Each number is 50 + 12 x the weight over the matrix's rms, rounded and kept within 0 to 99. Layers, rows and columns count from 0.

# layer 3 MLP up, 1024x128, rms 0.238, rows 244-298, columns 0-127
68 56 58 37 48 42 41 47 56 50 55 46 71 50 44 45 54 54 69 47 39 36 56 54 42 63 80 68 78 52 43 47 43 48 60 50 46 61 36 43 77 59 67 81 65 41 70 32 38 66 81 51 56 55 36 44 55 56 61 66 24 77 27 63 58 25 54 36 52 47 56 49 28 57 48 46 41 45 52 44 52 60 33 48 34 34 61 42 58 69 47 58 51 23 44 31 39 46 78 37 54 58 45 48 46 67 45 40 46 60 48 50 50 42 62 40 34 59 61 44 40 38 65 37 50 54 80 46
47 33 31 68 53 59 64 66 46 63 31 41 47 42 35 47 47 34 55 59 57 25 40 48 56 34 20 54 39 45 35 48 64 78 64 55 70 72 48 77 62 48 58 44 58 36 48 25 66 56 29 30 54 53 74 45 56 57 67 40 64 48 49 74 47 47 54 43 65 73 53 58 49 56 34 51 26 39 58 57 43 62 36 48 65 64 73 28 50 42 47 40 54 41 29 49 50 44 57 66 66 32 48 51 45 58 34 49 58 46 30 27 62 37 64 52 48 19 43 39 57 45 66 65 60 52 29 40
65 62 51 46 36 60 57 50 44 34 41 41 67 56 61 49 35 50 66 59 31 64 58 57 58 32 52 75 42 52 32 55 60 42 42 68 54 56 49 56 51 52 51 65 40 37 54 52 65 71 52 24 35 65 40 55 56 46 62 50 56 61 65 51 36 54 66 73 54 46 49 54 57 39 55 64 38 40 49 50 43 32 53 63 58 51 46 51 62 53 65 42 51 33 29 39 46 43 56 40 49 48 73 52 56 62 55 45 66 52 49 62 48 39 42 71 46 62 63 47 52 29 63 30 53 49 58 65
60 70 41 48 47 30 66 50 53 37 65 57 31 56 55 30 49 87 45 58 54 50 59 51 19 39 47 37 44 49 46 72 57 31 36 56 60 36 33 64 72 47 50 21 66 72 57 30 56 69 48 50 54 56 28 56 45 66 46 65 33 23 43 35 40 60 53 48 50 62 40 41 61 44 59 46 59 37 37 68 44 39 57 42 59 17 30 69 40 51 44 73 50 39 54 45 59 40 62 54 45 56 54 51 44 61 43 46 60 55 55 47 19 45 34 36 53 33 39 49 58 39 56 45 47 62 46 56
44 47 47 43 44 56 56 65 42 54 52 59 65 72 50 74 66 46 55 53 51 38 38 59 42 47 43 30 43 33 50 48 62 62 65 26 43 57 44 65 66 58 61 55 41 61 62 63 50 34 66 54 50 35 48 61 42 58 39 46 51 38 61 53 46 51 34 63 30 60 40 46 65 44 43 40 41 39 29 63 35 65 44 56 42 41 64 19 44 48 61 43 46 66 46 58 59 51 51 50 38 49 43 37 47 58 55 76 63 35 48 33 57 62 43 44 42 59 30 47 42 57 54 57 64 43 57 43
60 51 46 53 65 68 66 56 38 45 35 34 58 54 38 51 37 51 68 52 46 38 49 52 57 57 45 43 47 65 52 60 38 47 45 44 45 42 32 49 49 63 20 50 33 36 35 69 46 50 55 47 53 29 61 40 45 63 46 40 30 66 70 33 43 59 56 46 48 57 25 50 70 49 70 34 63 56 41 52 77 55 47 43 66 64 16 16 32 41 40 42 32 23 40 48 68 58 58 54 37 41 64 61 36 57 40 53 35 65 43 58 50 30 63 48 42 40 53 48 59 51 33 32 54 52 70 44
40 67 39 29 56 41 39 51 48 49 54 41 40 34 52 62 38 66 36 60 50 48 42 42 33 75 27 50 52 60 39 49 52 60 45 43 40 49 44 47 51 59 44 71 41 62 42 58 64 47 67 46 65 52 69 48 37 46 50 58 38 44 58 51 43 58 60 44 39 44 66 67 71 75 64 31 52 73 56 51 50 60 33 44 48 38 71 53 51 61 47 42 43 46 43 28 25 47 55 46 49 71 45 55 56 47 71 58 49 47 67 53 40 54 49 58 48 44 57 46 60 52 38 52 43 44 59 26
46 53 44 47 64 44 53 65 51 56 66 36 47 47 43 34 40 50 29 57 48 40 44 32 44 51 44 45 41 42 61 50 63 41 54 68 54 61 49 58 60 37 42 65 46 33 70 61 40 47 40 42 52 40 47 73 43 53 47 48 61 52 53 69 52 49 33 57 45 62 35 31 56 51 25 40 61 58 47 29 49 56 58 29 52 47 45 39 48 38 52 23 54 47 39 64 36 62 53 54 56 52 33 46 50 64 56 39 54 67 54 49 55 41 35 64 22 50 50 52 22 42 74 65 34 63 40 46
53 61 61 64 51 51 50 65 35 53 45 72 44 29 53 50 55 62 56 47 46 45 44 49 68 63 44 73 50 33 35 52 70 40 33 62 48 29 43 42 45 44 50 58 56 51 50 47 37 53 54 67 47 42 35 34 59 60 56 60 55 52 31 52 72 59 31 50 37 73 30 61 64 48 56 36 31 40 42 54 54 26 44 52 37 23 39 48 50 52 40 68 47 54 46 57 66 79 45 59 52 47 40 30 44 51 46 44 46 65 46 52 37 45 53 64 38 49 50 53 63 55 60 42 51 46 46 66
38 59 39 47 71 38 42 54 32 43 54 54 39 38 73 45 54 55 24 42 32 53 49 62 41 38 38 59 56 49 42 60 35 54 73 44 46 77 48 64 40 46 56 57 65 60 44 58 51 53 39 47 74 74 55 48 46 58 42 50 55 58 48 56 42 75 53 35 50 69 55 55 47 74 49 38 50 75 27 29 53 59 45 62 55 47 54 30 31 57 43 50 36 49 52 68 56 62 31 63 53 35 53 43 42 47 56 91 37 51 49 54 38 42 48 36 48 49 56 64 61 25 30 53 54 51 46 72
48 43 73 33 54 56 57 67 54 40 37 69 38 48 33 27 53 72 33 64 50 51 53 55 53 64 48 55 39 44 40 33 54 47 65 52 61 56 51 49 35 62 38 40 63 74 65 57 70 44 48 33 38 58 44 50 41 50 52 50 45 42 55 37 36 65 53 65 55 52 33 47 46 40 52 46 57 42 37 55 58 62 50 43 58 39 64 51 49 40 51 59 64 47 64 47 52 51 58 59 40 56 55 58 61 63 40 62 31 46 44 58 44 51 37 43 54 59 52 75 45 85 54 35 29 58 57 45
54 51 32 37 60 59 47 61 46 51 48 38 51 54 48 62 38 54 47 46 51 44 64 39 57 33 65 46 69 47 48 57 41 31 44 55 60 74 50 56 55 41 36 60 51 30 50 49 27 42 60 34 43 60 47 75 57 29 61 47 52 23 58 60 71 35 67 49 65 40 47 50 49 54 53 30 53 40 47 42 45 54 50 55 28 56 54 41 54 44 55 34 35 59 54 24 33 22 33 30 41 38 52 31 26 59 58 36 45 49 49 50 50 40 50 58 40 48 72 32 56 36 34 35 57 60 49 56
65 63 59 36 41 61 32 48 67 78 44 56 47 58 43 45 63 69 49 50 40 55 60 70 42 32 37 48 50 64 59 42 44 39 66 74 59 32 38 50 75 58 52 56 36 61 59 75 59 39 51 65 46 58 43 69 58 42 69 61 39 53 30 66 66 38 39 57 38 36 45 45 54 38 41 48 47 35 45 50 59 63 57 63 41 40 38 41 48 43 51 55 42 60 37 57 39 34 44 41 56 50 38 77 62 33 68 49 54 32 63 48 14 40 46 36 81 39 71 31 46 43 58 45 42 49 63 49
29 55 50 52 60 44 66 61 44 37 59 45 54 53 63 60 65 38 52 69 65 44 65 68 60 57 34 67 67 49 58 52 60 51 50 74 45 36 35 58 55 60 62 40 42 49 33 54 43 34 43 54 59 58 70 59 53 50 33 67 55 32 51 62 76 49 59 28 48 40 47 57 30 41 42 35 68 43 63 67 47 45 52 47 55 32 52 48 61 51 70 60 30 46 25 49 45 28 64 51 30 34 47 45 44 53 48 38 43 41 51 38 47 53 44 54 58 25 43 51 35 62 36 53 46 47 59 60
50 58 54 44 44 56 52 42 50 61 47 29 45 71 42 69 52 70 57 19 37 53 41 43 40 30 64 48 44 56 54 53 39 46 50 36 21 39 71 51 46 58 70 71 54 67 47 41 50 37 63 38 33 55 43 51 57 48 57 20 68 22 58 39 45 57 67 60 56 66 55 12 50 64 65 41 46 37 63 57 45 32 54 57 57 54 73 64 67 54 52 49 37 47 46 51 32 55 43 68 47 45 52 26 36 53 54 72 47 56 65 37 41 58 50 69 53 53 49 33 42 41 52 48 56 46 51 51
64 39 66 48 49 63 48 47 34 53 46 38 63 46 67 46 41 55 49 62 52 25 39 45 39 42 54 31 75 42 59 34 48 53 75 69 36 62 55 52 48 58 71 61 58 75 59 64 49 47 37 59 46 73 55 59 30 61 41 48 38 39 68 45 53 53 41 43 42 27 62 48 43 39 66 29 55 39 45 30 42 60 50 59 12 46 66 64 43 68 48 60 54 43 42 48 47 55 51 53 43 54 47 39 54 66 53 72 63 60 40 38 68 43 36 40 49 56 47 42 29 49 53 51 45 51 70 48
57 66 59 59 58 40 51 51 38 56 72 46 33 39 67 64 44 30 57 54 74 64 46 59 62 63 50 38 45 43 43 33 57 62 77 37 62 56 69 49 61 42 46 32 50 32 68 63 68 65 40 46 72 37 54 39 64 29 42 34 53 67 45 51 56 58 48 69 60 39 46 59 52 62 63 35 49 75 37 66 47 57 48 21 44 39 44 50 62 29 75 67 47 40 58 23 39 60 46 80 56 57 58 43 30 44 32 32 49 42 37 55 79 35 63 53 35 61 41 50 41 61 49 86 36 44 40 48
43 51 45 36 47 70 49 35 60 39 55 49 59 26 51 39 69 38 24 56 44 33 52 53 39 46 65 46 65 66 52 35 46 62 55 52 49 58 42 61 46 54 52 44 47 53 49 63 55 40 38 59 32 47 55 54 67 59 60 41 59 48 63 57 38 60 48 42 52 43 29 57 50 54 50 57 58 54 45 31 47 49 26 54 54 35 63 22 55 41 71 36 75 49 40 60 38 39 53 38 33 36 37 41 48 61 43 60 50 61 37 47 31 49 60 49 41 52 45 56 49 29 36 52 44 51 52 53
63 44 54 55 50 46 59 52 23 56 58 33 50 37 29 62 39 64 57 57 49 64 52 40 37 53 49 53 57 47 52 48 45 37 26 54 60 61 65 76 35 37 30 38 38 54 67 75 43 51 53 41 57 44 53 44 42 56 60 43 48 42 48 38 36 69 40 39 64 42 57 39 57 48 48 53 48 65 48 64 53 53 39 56 44 50 27 61 56 54 47 20 60 34 39 51 54 55 42 37 44 51 40 62 51 47 60 51 41 34 44 35 47 52 60 64 47 38 57 49 41 43 44 51 50 48 47 58
44 42 77 47 45 69 87 53 39 68 41 42 48 42 46 53 47 50 62 57 54 42 38 46 50 53 43 42 29 37 34 40 45 55 38 44 51 52 54 39 57 55 36 33 57 48 66 47 80 49 69 52 56 63 40 48 42 39 53 51 40 44 16 59 51 54 26 69 57 63 47 50 42 30 33 42 58 50 49 39 48 36 39 26 39 51 47 31 39 44 41 64 57 59 48 52 49 63 51 56 27 57 51 27 67 66 39 50 50 62 45 58 71 69 31 51 46 29 58 59 37 66 52 52 49 59 41 46
68 63 70 71 50 45 45 70 59 56 33 26 51 40 61 35 46 51 35 60 63 48 59 40 45 41 59 49 41 46 35 79 52 34 54 51 39 34 65 79 22 48 44 59 53 43 49 41 49 29 55 66 48 52 61 58 46 64 61 30 49 41 32 45 55 75 53 54 43 41 60 36 50 58 63 53 33 53 69 51 57 22 34 59 32 47 55 54 55 55 48 41 80 51 54 52 66 49 46 61 24 30 39 44 38 39 62 47 90 56 34 48 49 26 47 57 76 56 53 64 55 39 35 44 51 67 48 51
35 40 50 42 39 58 45 56 51 52 65 58 65 76 47 52 63 71 60 64 64 51 65 53 35 58 46 59 50 24 66 45 46 37 61 45 60 62 48 40 55 40 41 46 54 58 31 49 53 58 42 37 66 60 62 31 43 48 45 49 43 47 38 38 63 25 42 53 60 46 48 35 58 25 67 37 35 63 48 67 43 63 53 47 29 56 51 62 52 32 31 42 61 40 41 50 36 62 55 51 64 45 61 58 50 47 57 55 58 65 54 41 53 40 48 68 57 34 58 37 67 68 53 47 56 74 59 77
40 34 43 62 42 49 70 45 47 51 44 16 52 63 46 39 58 50 44 63 58 23 58 43 34 54 71 67 35 41 44 44 33 73 33 68 42 38 44 55 40 50 32 70 49 42 56 64 34 55 55 49 48 45 74 36 62 61 60 43 54 52 57 55 72 61 32 34 34 54 61 41 49 41 51 52 57 52 49 46 48 29 61 56 59 49 69 47 47 41 65 46 54 64 51 55 58 60 57 45 53 49 42 32 47 56 51 81 72 57 68 57 59 55 44 70 68 10 62 32 39 76 70 52 58 51 58 69
57 38 67 37 47 70 37 62 73 59 52 36 66 55 32 45 46 41 61 50 41 29 57 64 54 49 52 22 47 68 59 56 58 49 44 38 39 37 47 62 72 48 45 38 28 59 52 38 52 59 56 79 60 37 67 21 52 48 54 41 54 65 40 58 53 49 36 60 30 43 44 57 43 30 54 49 55 74 70 47 51 62 60 57 30 28 52 37 49 52 50 58 50 52 54 43 65 33 47 67 48 42 56 52 40 48 56 38 60 43 48 50 39 42 43 41 40 34 44 40 44 60 62 45 51 38 63 37
50 72 54 58 57 50 40 50 22 66 45 22 35 30 31 62 67 45 61 59 47 50 35 57 63 75 73 57 60 09 83 58 23 59 60 58 40 60 78 50 32 65 40 64 45 56 52 40 70 44 46 63 71 48 84 52 33 32 49 47 49 53 46 47 45 65 46 51 69 41 47 44 44 54 34 71 49 51 54 23 38 64 68 49 63 41 48 41 53 64 53 34 29 45 54 29 65 51 60 71 80 82 55 49 48 58 69 72 56 19 44 67 32 61 38 36 60 55 60 77 68 66 19 60 75 50 72 47
54 50 39 79 40 36 61 43 22 34 39 61 56 51 52 63 49 31 60 50 25 61 49 40 55 79 49 51 56 67 44 50 66 54 32 55 24 46 48 26 39 51 30 55 58 57 51 59 43 37 26 48 69 54 29 53 42 56 64 53 69 34 40 26 49 57 61 75 65 49 38 48 47 61 36 62 47 52 61 53 34 46 59 56 49 59 39 50 36 53 57 47 59 48 45 49 62 45 41 53 56 68 48 41 27 60 67 55 30 81 78 41 59 57 32 40 49 31 49 39 53 51 53 41 69 54 55 53
66 46 56 61 30 33 55 54 62 49 56 49 44 57 49 42 48 65 41 54 54 58 56 41 42 30 54 72 42 45 47 39 44 31 27 67 65 35 48 56 41 56 41 59 59 48 45 38 62 36 53 35 59 50 69 22 52 43 41 35 48 23 41 59 47 51 48 43 59 51 44 47 60 38 58 64 56 57 42 56 46 44 52 49 40 32 41 51 49 54 54 19 35 71 17 73 55 58 52 41 64 52 68 43 57 56 64 45 61 57 57 67 54 60 23 44 45 46 65 59 42 69 61 42 49 56 48 46
61 59 78 47 48 46 68 41 41 37 72 66 49 50 53 45 55 54 51 68 46 47 48 30 57 50 70 46 57 51 33 50 54 69 68 55 24 39 40 63 47 60 64 42 57 46 37 44 41 25 61 51 42 61 50 48 52 46 43 58 74 50 58 35 57 51 43 27 71 56 62 38 54 65 57 46 56 41 34 46 51 49 73 60 43 70 55 58 62 47 37 48 50 51 44 44 46 71 48 62 62 55 82 54 32 51 61 56 45 65 61 48 53 44 54 58 54 65 61 46 47 10 32 65 45 42 45 49
40 30 57 44 57 44 61 46 57 55 46 39 41 70 64 31 43 30 60 64 45 60 70 70 70 57 39 59 48 63 52 68 22 50 42 44 52 46 56 40 40 55 41 21 40 34 33 68 44 60 30 24 35 79 35 40 69 62 60 63 25 34 66 66 45 43 44 42 64 60 75 44 39 63 51 53 63 57 25 57 30 41 35 60 54 33 79 45 50 38 52 52 24 74 53 43 40 60 44 45 58 42 55 65 58 49 81 43 59 37 47 50 29 33 56 27 47 67 38 55 42 48 65 49 56 54 37 30
39 52 42 33 50 29 51 59 36 57 59 43 47 44 61 66 50 33 50 65 46 54 58 68 65 42 52 66 31 31 31 62 63 43 50 50 47 61 57 74 62 54 74 55 48 37 48 60 42 78 41 45 61 41 61 50 35 54 27 38 59 60 51 33 32 73 65 36 58 68 34 55 62 67 58 45 37 51 60 48 34 40 66 31 46 53 75 52 42 20 46 34 60 48 55 66 53 43 44 46 71 57 53 46 28 68 47 34 50 46 59 51 62 63 60 54 38 49 24 69 58 28 27 37 65 60 48 52
62 69 70 64 49 40 56 32 46 66 36 71 47 50 58 64 55 55 34 66 66 67 68 58 40 69 59 38 36 53 57 54 61 51 65 50 68 38 58 43 36 38 35 39 35 47 50 20 49 50 27 49 40 34 60 45 59 45 59 42 60 44 54 55 58 63 55 42 50 58 45 54 33 67 59 37 48 42 54 61 33 28 45 43 34 57 40 49 61 41 63 38 45 71 62 63 68 52 56 56 78 43 39 59 59 48 57 36 24 56 40 58 45 59 68 51 56 36 51 65 35 32 36 60 29 37 36 27
30 59 47 54 38 39 25 41 58 38 71 51 52 50 65 69 52 35 61 30 54 76 53 40 43 36 09 56 76 50 33 52 66 56 50 68 63 47 37 43 67 51 54 50 36 44 56 65 51 58 62 23 65 42 70 43 75 50 44 37 49 62 52 47 69 50 51 58 49 63 29 42 38 43 35 53 44 84 58 61 63 56 57 45 47 36 40 68 51 28 38 36 50 56 39 63 34 60 74 40 65 47 51 48 56 39 59 37 35 60 52 61 63 40 56 52 38 39 59 35 63 47 54 51 41 52 37 36
50 56 63 56 24 37 50 51 47 39 65 39 50 40 48 42 46 35 49 57 28 60 50 64 70 70 48 48 45 49 52 48 55 53 41 45 29 37 67 52 48 47 70 44 51 51 52 47 57 66 37 43 69 46 51 50 62 32 48 49 56 64 51 47 52 48 41 55 47 58 41 49 60 46 54 41 43 51 63 40 56 23 61 53 52 39 57 46 38 72 50 50 57 48 48 44 64 52 54 64 50 54 68 23 46 47 66 55 53 54 50 68 53 58 57 35 61 63 46 41 47 51 65 67 63 50 38 52
35 45 31 50 40 42 42 39 39 57 40 41 46 55 31 51 42 55 62 31 63 71 49 51 23 43 36 61 35 51 47 49 42 66 47 57 56 48 43 55 49 40 36 45 70 46 32 49 61 26 54 48 68 64 52 38 51 36 40 38 51 33 66 56 44 51 56 53 58 45 58 42 52 47 63 41 51 46 36 60 32 52 39 57 66 48 41 58 57 46 46 58 42 44 38 24 67 54 41 58 39 53 52 69 64 41 64 52 57 42 76 30 54 50 72 48 65 54 45 72 59 56 54 54 59 53 54 35
48 57 75 48 32 49 53 38 37 39 31 62 75 57 30 48 73 67 51 49 27 55 54 48 57 43 34 42 64 42 41 66 47 47 56 42 53 35 31 61 54 74 63 35 64 54 57 36 66 66 40 59 41 59 72 33 54 58 59 62 47 77 61 51 72 44 35 62 72 55 62 48 40 59 49 44 58 49 49 77 60 49 51 53 42 41 42 56 56 67 34 35 47 62 68 48 65 47 66 45 47 47 65 40 24 70 38 62 31 54 58 38 58 26 41 39 58 49 57 48 47 37 35 63 45 63 42 67
51 51 67 57 49 46 34 51 48 41 46 47 63 39 65 43 52 54 57 30 61 30 47 23 48 58 37 49 42 69 35 42 40 55 64 41 60 23 27 70 26 35 84 54 63 59 34 54 52 35 62 56 59 44 64 81 42 41 75 68 64 57 39 66 44 51 61 55 25 40 62 47 49 56 62 47 61 38 72 49 44 31 51 46 62 26 31 43 50 60 49 57 68 32 63 39 49 61 56 54 48 27 40 47 41 42 44 41 54 44 61 57 50 30 40 30 43 49 42 43 45 47 52 51 40 74 27 54
50 50 46 46 46 46 35 45 42 33 35 51 41 56 42 51 69 53 62 56 59 39 49 70 48 71 39 48 39 67 47 38 74 49 37 43 62 48 66 65 27 64 57 43 45 63 44 56 41 45 61 62 42 58 45 43 55 76 60 66 57 45 67 55 58 49 43 47 31 61 47 40 61 63 52 54 51 47 47 44 49 46 40 31 52 59 54 53 40 25 61 65 50 67 39 48 64 32 52 51 56 39 43 62 53 55 47 36 64 50 46 33 59 29 70 62 24 23 52 72 60 65 40 58 38 20 43 53
47 60 66 49 38 18 43 68 56 46 58 79 42 30 28 53 41 43 65 62 51 53 59 85 38 49 47 53 42 55 78 54 45 57 56 64 50 42 69 56 14 43 42 49 21 37 50 66 50 50 52 54 47 51 40 54 58 49 49 56 35 42 39 52 39 36 23 41 64 47 46 30 55 57 56 60 61 45 55 60 46 36 44 47 43 45 36 65 59 54 50 41 46 54 49 51 62 62 49 44 56 65 45 56 70 66 26 61 50 54 53 53 51 35 33 45 54 48 44 61 53 55 60 47 44 53 46 55
47 41 73 51 64 41 39 65 38 43 38 47 43 40 57 47 44 57 55 50 43 36 41 23 52 70 57 66 61 46 50 40 55 62 43 48 34 56 24 56 60 57 44 58 52 42 54 21 45 58 53 31 52 45 39 68 52 43 52 52 57 60 35 63 66 52 64 67 39 31 55 59 37 57 33 56 59 62 55 48 77 45 69 59 59 46 51 55 53 51 44 51 51 39 24 46 60 52 56 59 40 55 29 33 59 36 56 54 44 50 75 70 75 34 66 72 57 58 44 71 29 30 46 54 53 50 31 30
26 59 51 46 41 59 57 47 45 38 52 35 46 37 70 39 56 55 37 21 37 37 43 48 44 53 38 49 46 48 26 37 38 36 56 46 52 45 51 46 53 58 39 53 52 64 45 31 49 59 74 58 67 61 53 66 42 57 45 54 51 53 47 46 56 55 45 38 46 48 51 50 49 56 47 48 49 37 52 39 60 68 52 46 28 47 51 50 53 29 65 75 67 54 34 57 64 35 57 48 45 31 38 51 42 43 39 67 56 40 63 27 49 75 41 66 43 48 45 35 49 27 57 49 31 54 56 62
50 55 65 47 33 58 61 42 39 35 57 55 58 26 51 39 34 37 66 58 32 50 47 50 46 66 55 54 62 40 62 59 35 50 70 59 50 44 62 17 49 52 55 53 61 45 49 56 63 47 54 54 52 34 76 50 34 60 35 56 72 59 39 33 37 56 48 62 40 54 68 53 58 58 45 50 44 48 65 56 60 59 73 49 25 48 56 44 50 54 56 57 58 49 50 57 77 50 54 64 57 56 38 53 58 57 34 59 57 47 26 47 35 47 57 66 79 54 58 50 45 51 46 48 59 57 60 42
42 39 62 44 54 56 48 30 38 56 34 33 43 29 43 60 40 40 41 62 40 38 55 19 42 28 72 32 33 50 34 54 46 54 38 44 56 47 62 59 51 28 46 68 32 45 50 46 45 32 55 56 65 29 24 49 35 70 50 60 56 49 54 80 55 31 47 40 34 89 56 45 34 21 65 54 62 60 48 50 46 72 43 48 61 77 62 48 48 47 56 66 52 45 44 43 59 43 49 20 33 37 53 72 49 47 49 47 56 75 34 66 50 34 51 32 33 73 47 76 37 51 60 49 52 42 52 56
42 40 66 47 55 41 48 38 58 47 49 47 46 52 80 30 33 47 56 48 39 53 44 45 51 54 48 53 26 50 48 50 32 74 32 58 44 33 37 50 40 31 43 33 68 32 64 55 25 65 62 32 65 46 68 55 46 45 61 41 32 47 59 58 77 68 38 48 39 57 65 52 31 54 44 42 40 45 50 78 48 35 50 41 72 47 48 50 57 63 55 49 21 46 68 69 64 58 56 53 40 53 50 54 31 52 53 48 58 65 60 50 57 55 34 47 65 59 88 70 44 55 48 42 36 40 54 38
68 49 63 57 60 33 53 42 49 52 68 56 52 57 64 29 57 53 69 52 82 24 48 50 47 41 50 43 55 61 29 65 50 49 59 61 72 32 68 60 58 55 58 49 50 29 60 56 59 52 48 44 52 51 48 61 59 76 39 48 46 71 66 58 53 59 70 22 61 41 46 26 46 69 53 65 44 38 68 56 44 35 71 52 39 44 32 50 60 46 47 41 52 42 49 47 61 61 87 44 43 46 42 46 46 55 48 49 48 48 63 61 44 42 38 27 61 79 48 45 48 58 51 49 62 76 61 55
51 42 71 42 34 63 40 68 42 49 73 53 70 51 54 48 65 44 37 49 55 55 41 59 72 63 45 72 34 53 39 51 49 55 51 55 47 45 58 18 30 64 50 52 62 60 57 30 67 58 59 43 58 50 51 43 47 42 38 45 52 46 27 52 53 36 60 58 59 29 64 55 44 65 74 57 52 51 66 53 37 64 43 72 48 69 57 42 50 55 71 35 56 32 44 34 54 44 52 37 39 95 44 49 36 30 39 69 36 30 57 63 31 57 37 76 55 52 60 52 60 60 34 55 51 38 34 47
48 59 31 40 45 53 36 80 46 58 52 28 61 55 64 36 56 46 62 52 45 53 65 73 62 47 58 60 54 41 52 47 51 54 44 30 49 66 53 66 78 61 42 72 16 23 50 50 70 47 49 42 44 63 78 56 46 46 41 46 67 66 49 52 50 47 48 50 39 37 42 52 59 47 65 63 46 52 30 77 60 42 67 48 42 52 69 44 39 46 43 56 43 43 50 27 46 51 34 35 48 60 70 63 48 54 57 45 45 38 48 54 39 43 77 39 63 55 59 57 54 57 56 61 46 56 33 28
55 43 65 60 41 53 67 62 55 35 58 48 48 45 51 55 59 48 64 54 59 58 78 47 58 59 36 41 62 50 25 52 60 37 30 49 35 35 17 64 53 71 51 27 51 52 24 37 28 43 52 51 42 47 42 22 31 65 73 56 61 68 61 70 47 21 69 58 67 66 69 33 65 68 68 38 48 42 69 63 58 49 52 39 52 56 67 53 66 53 42 55 49 64 57 45 47 62 57 55 70 50 52 51 60 53 44 23 46 58 52 50 32 62 60 58 41 46 56 41 56 43 63 32 46 70 30 56
28 41 61 26 66 60 66 49 56 56 61 51 24 57 55 50 58 34 49 28 38 57 42 43 57 38 54 56 53 43 47 60 46 39 58 76 65 47 53 38 47 44 53 51 32 40 46 23 55 52 43 36 24 35 48 70 40 44 62 56 62 52 47 52 56 32 51 47 36 44 56 65 55 82 55 43 58 31 66 65 49 41 57 45 49 37 62 66 54 53 64 55 51 56 69 50 42 55 78 48 51 38 59 35 74 45 43 45 52 58 65 46 39 53 31 43 51 42 74 47 58 63 47 66 66 47 33 62
51 65 53 36 48 50 47 69 40 56 44 29 47 89 48 50 43 52 40 55 47 58 44 45 44 37 48 28 40 35 46 53 51 47 52 38 37 62 43 61 51 26 66 43 50 30 41 67 42 29 64 37 72 54 56 63 45 58 72 53 65 50 54 57 42 56 35 60 51 77 55 35 52 37 56 45 57 35 45 36 34 54 27 34 58 50 31 60 63 30 30 58 48 59 36 52 39 39 34 49 34 46 58 66 58 52 46 48 50 40 55 29 58 41 40 59 51 49 37 50 53 47 39 50 44 30 35 49
49 19 54 46 66 68 31 49 55 53 73 50 38 50 46 56 45 72 69 48 59 58 61 77 45 44 55 58 53 44 48 48 61 43 53 48 61 50 67 53 65 37 49 30 51 61 55 66 36 50 70 43 56 59 40 43 54 43 56 48 33 49 37 48 64 55 38 60 48 59 41 57 32 70 43 40 51 43 64 55 31 43 80 49 56 66 50 41 51 28 58 52 44 48 48 41 57 45 58 51 57 56 55 62 61 40 52 26 51 56 39 50 38 53 44 46 62 36 56 64 54 67 53 58 60 33 67 50
58 42 65 42 55 07 64 53 39 42 66 46 48 35 41 65 69 44 41 55 61 45 51 41 31 65 28 35 55 69 40 21 36 65 53 70 47 37 41 49 20 49 46 55 49 37 26 61 45 40 46 69 48 50 53 42 44 53 40 62 42 49 41 75 50 41 64 49 45 48 66 47 54 77 50 62 69 68 42 47 55 48 51 63 42 47 43 53 27 57 50 31 50 65 45 58 68 63 47 58 64 59 50 38 44 54 62 49 59 53 41 57 50 45 34 43 49 59 61 71 41 58 51 62 46 42 46 41
37 36 53 50 44 55 38 42 32 25 43 41 57 37 67 57 48 54 47 62 43 37 61 55 20 46 41 67 45 63 46 41 28 57 57 40 41 49 53 53 48 18 57 47 50 80 29 74 57 62 51 44 60 55 53 46 42 44 60 44 61 61 61 46 43 61 45 60 88 50 46 58 47 53 36 54 52 45 53 59 37 45 65 42 27 70 41 47 39 48 45 45 80 54 32 51 64 61 62 64 72 45 40 37 64 45 57 40 22 32 48 37 57 46 25 36 33 49 60 47 39 64 47 56 32 24 50 48
39 54 47 44 42 17 57 52 23 63 49 61 54 57 41 63 71 31 44 54 44 55 40 48 52 57 61 54 62 68 49 57 53 56 38 43 35 45 62 48 34 21 55 43 50 51 51 55 32 48 37 35 53 41 14 59 48 22 49 44 39 46 59 59 43 71 24 51 38 46 44 31 64 36 46 47 48 42 50 68 35 58 54 37 64 69 44 53 56 53 84 45 22 43 49 36 50 42 65 67 41 47 42 43 56 66 54 53 44 63 41 47 48 47 64 53 36 71 13 32 67 43 65 14 39 51 52 30
50 41 35 42 37 55 50 67 38 45 37 75 57 74 18 64 54 50 69 33 42 84 53 48 39 38 54 60 64 41 53 85 57 39 46 53 67 61 45 47 60 57 54 39 52 65 57 54 53 57 41 52 67 57 41 50 44 52 30 43 49 31 26 58 57 49 45 48 69 45 59 47 48 45 46 40 44 65 48 47 54 45 55 62 66 42 49 42 45 47 62 46 55 68 47 57 47 79 60 48 57 43 70 55 46 57 40 69 47 58 47 61 41 52 27 31 42 41 39 66 51 49 65 43 63 72 55 58
45 58 54 64 42 59 51 64 35 47 54 45 54 54 52 48 58 50 61 57 46 31 27 70 65 62 45 52 63 62 57 57 54 34 50 45 54 58 52 40 60 51 41 40 51 28 52 54 21 36 65 52 73 47 42 48 51 47 60 56 53 38 47 54 50 41 43 62 45 56 31 48 28 46 23 45 53 45 57 46 49 46 57 59 40 57 61 48 37 55 50 41 43 47 41 48 56 55 35 40 57 46 55 54 62 31 65 62 59 55 44 31 40 63 50 66 46 84 68 44 59 43 37 56 48 69 82 60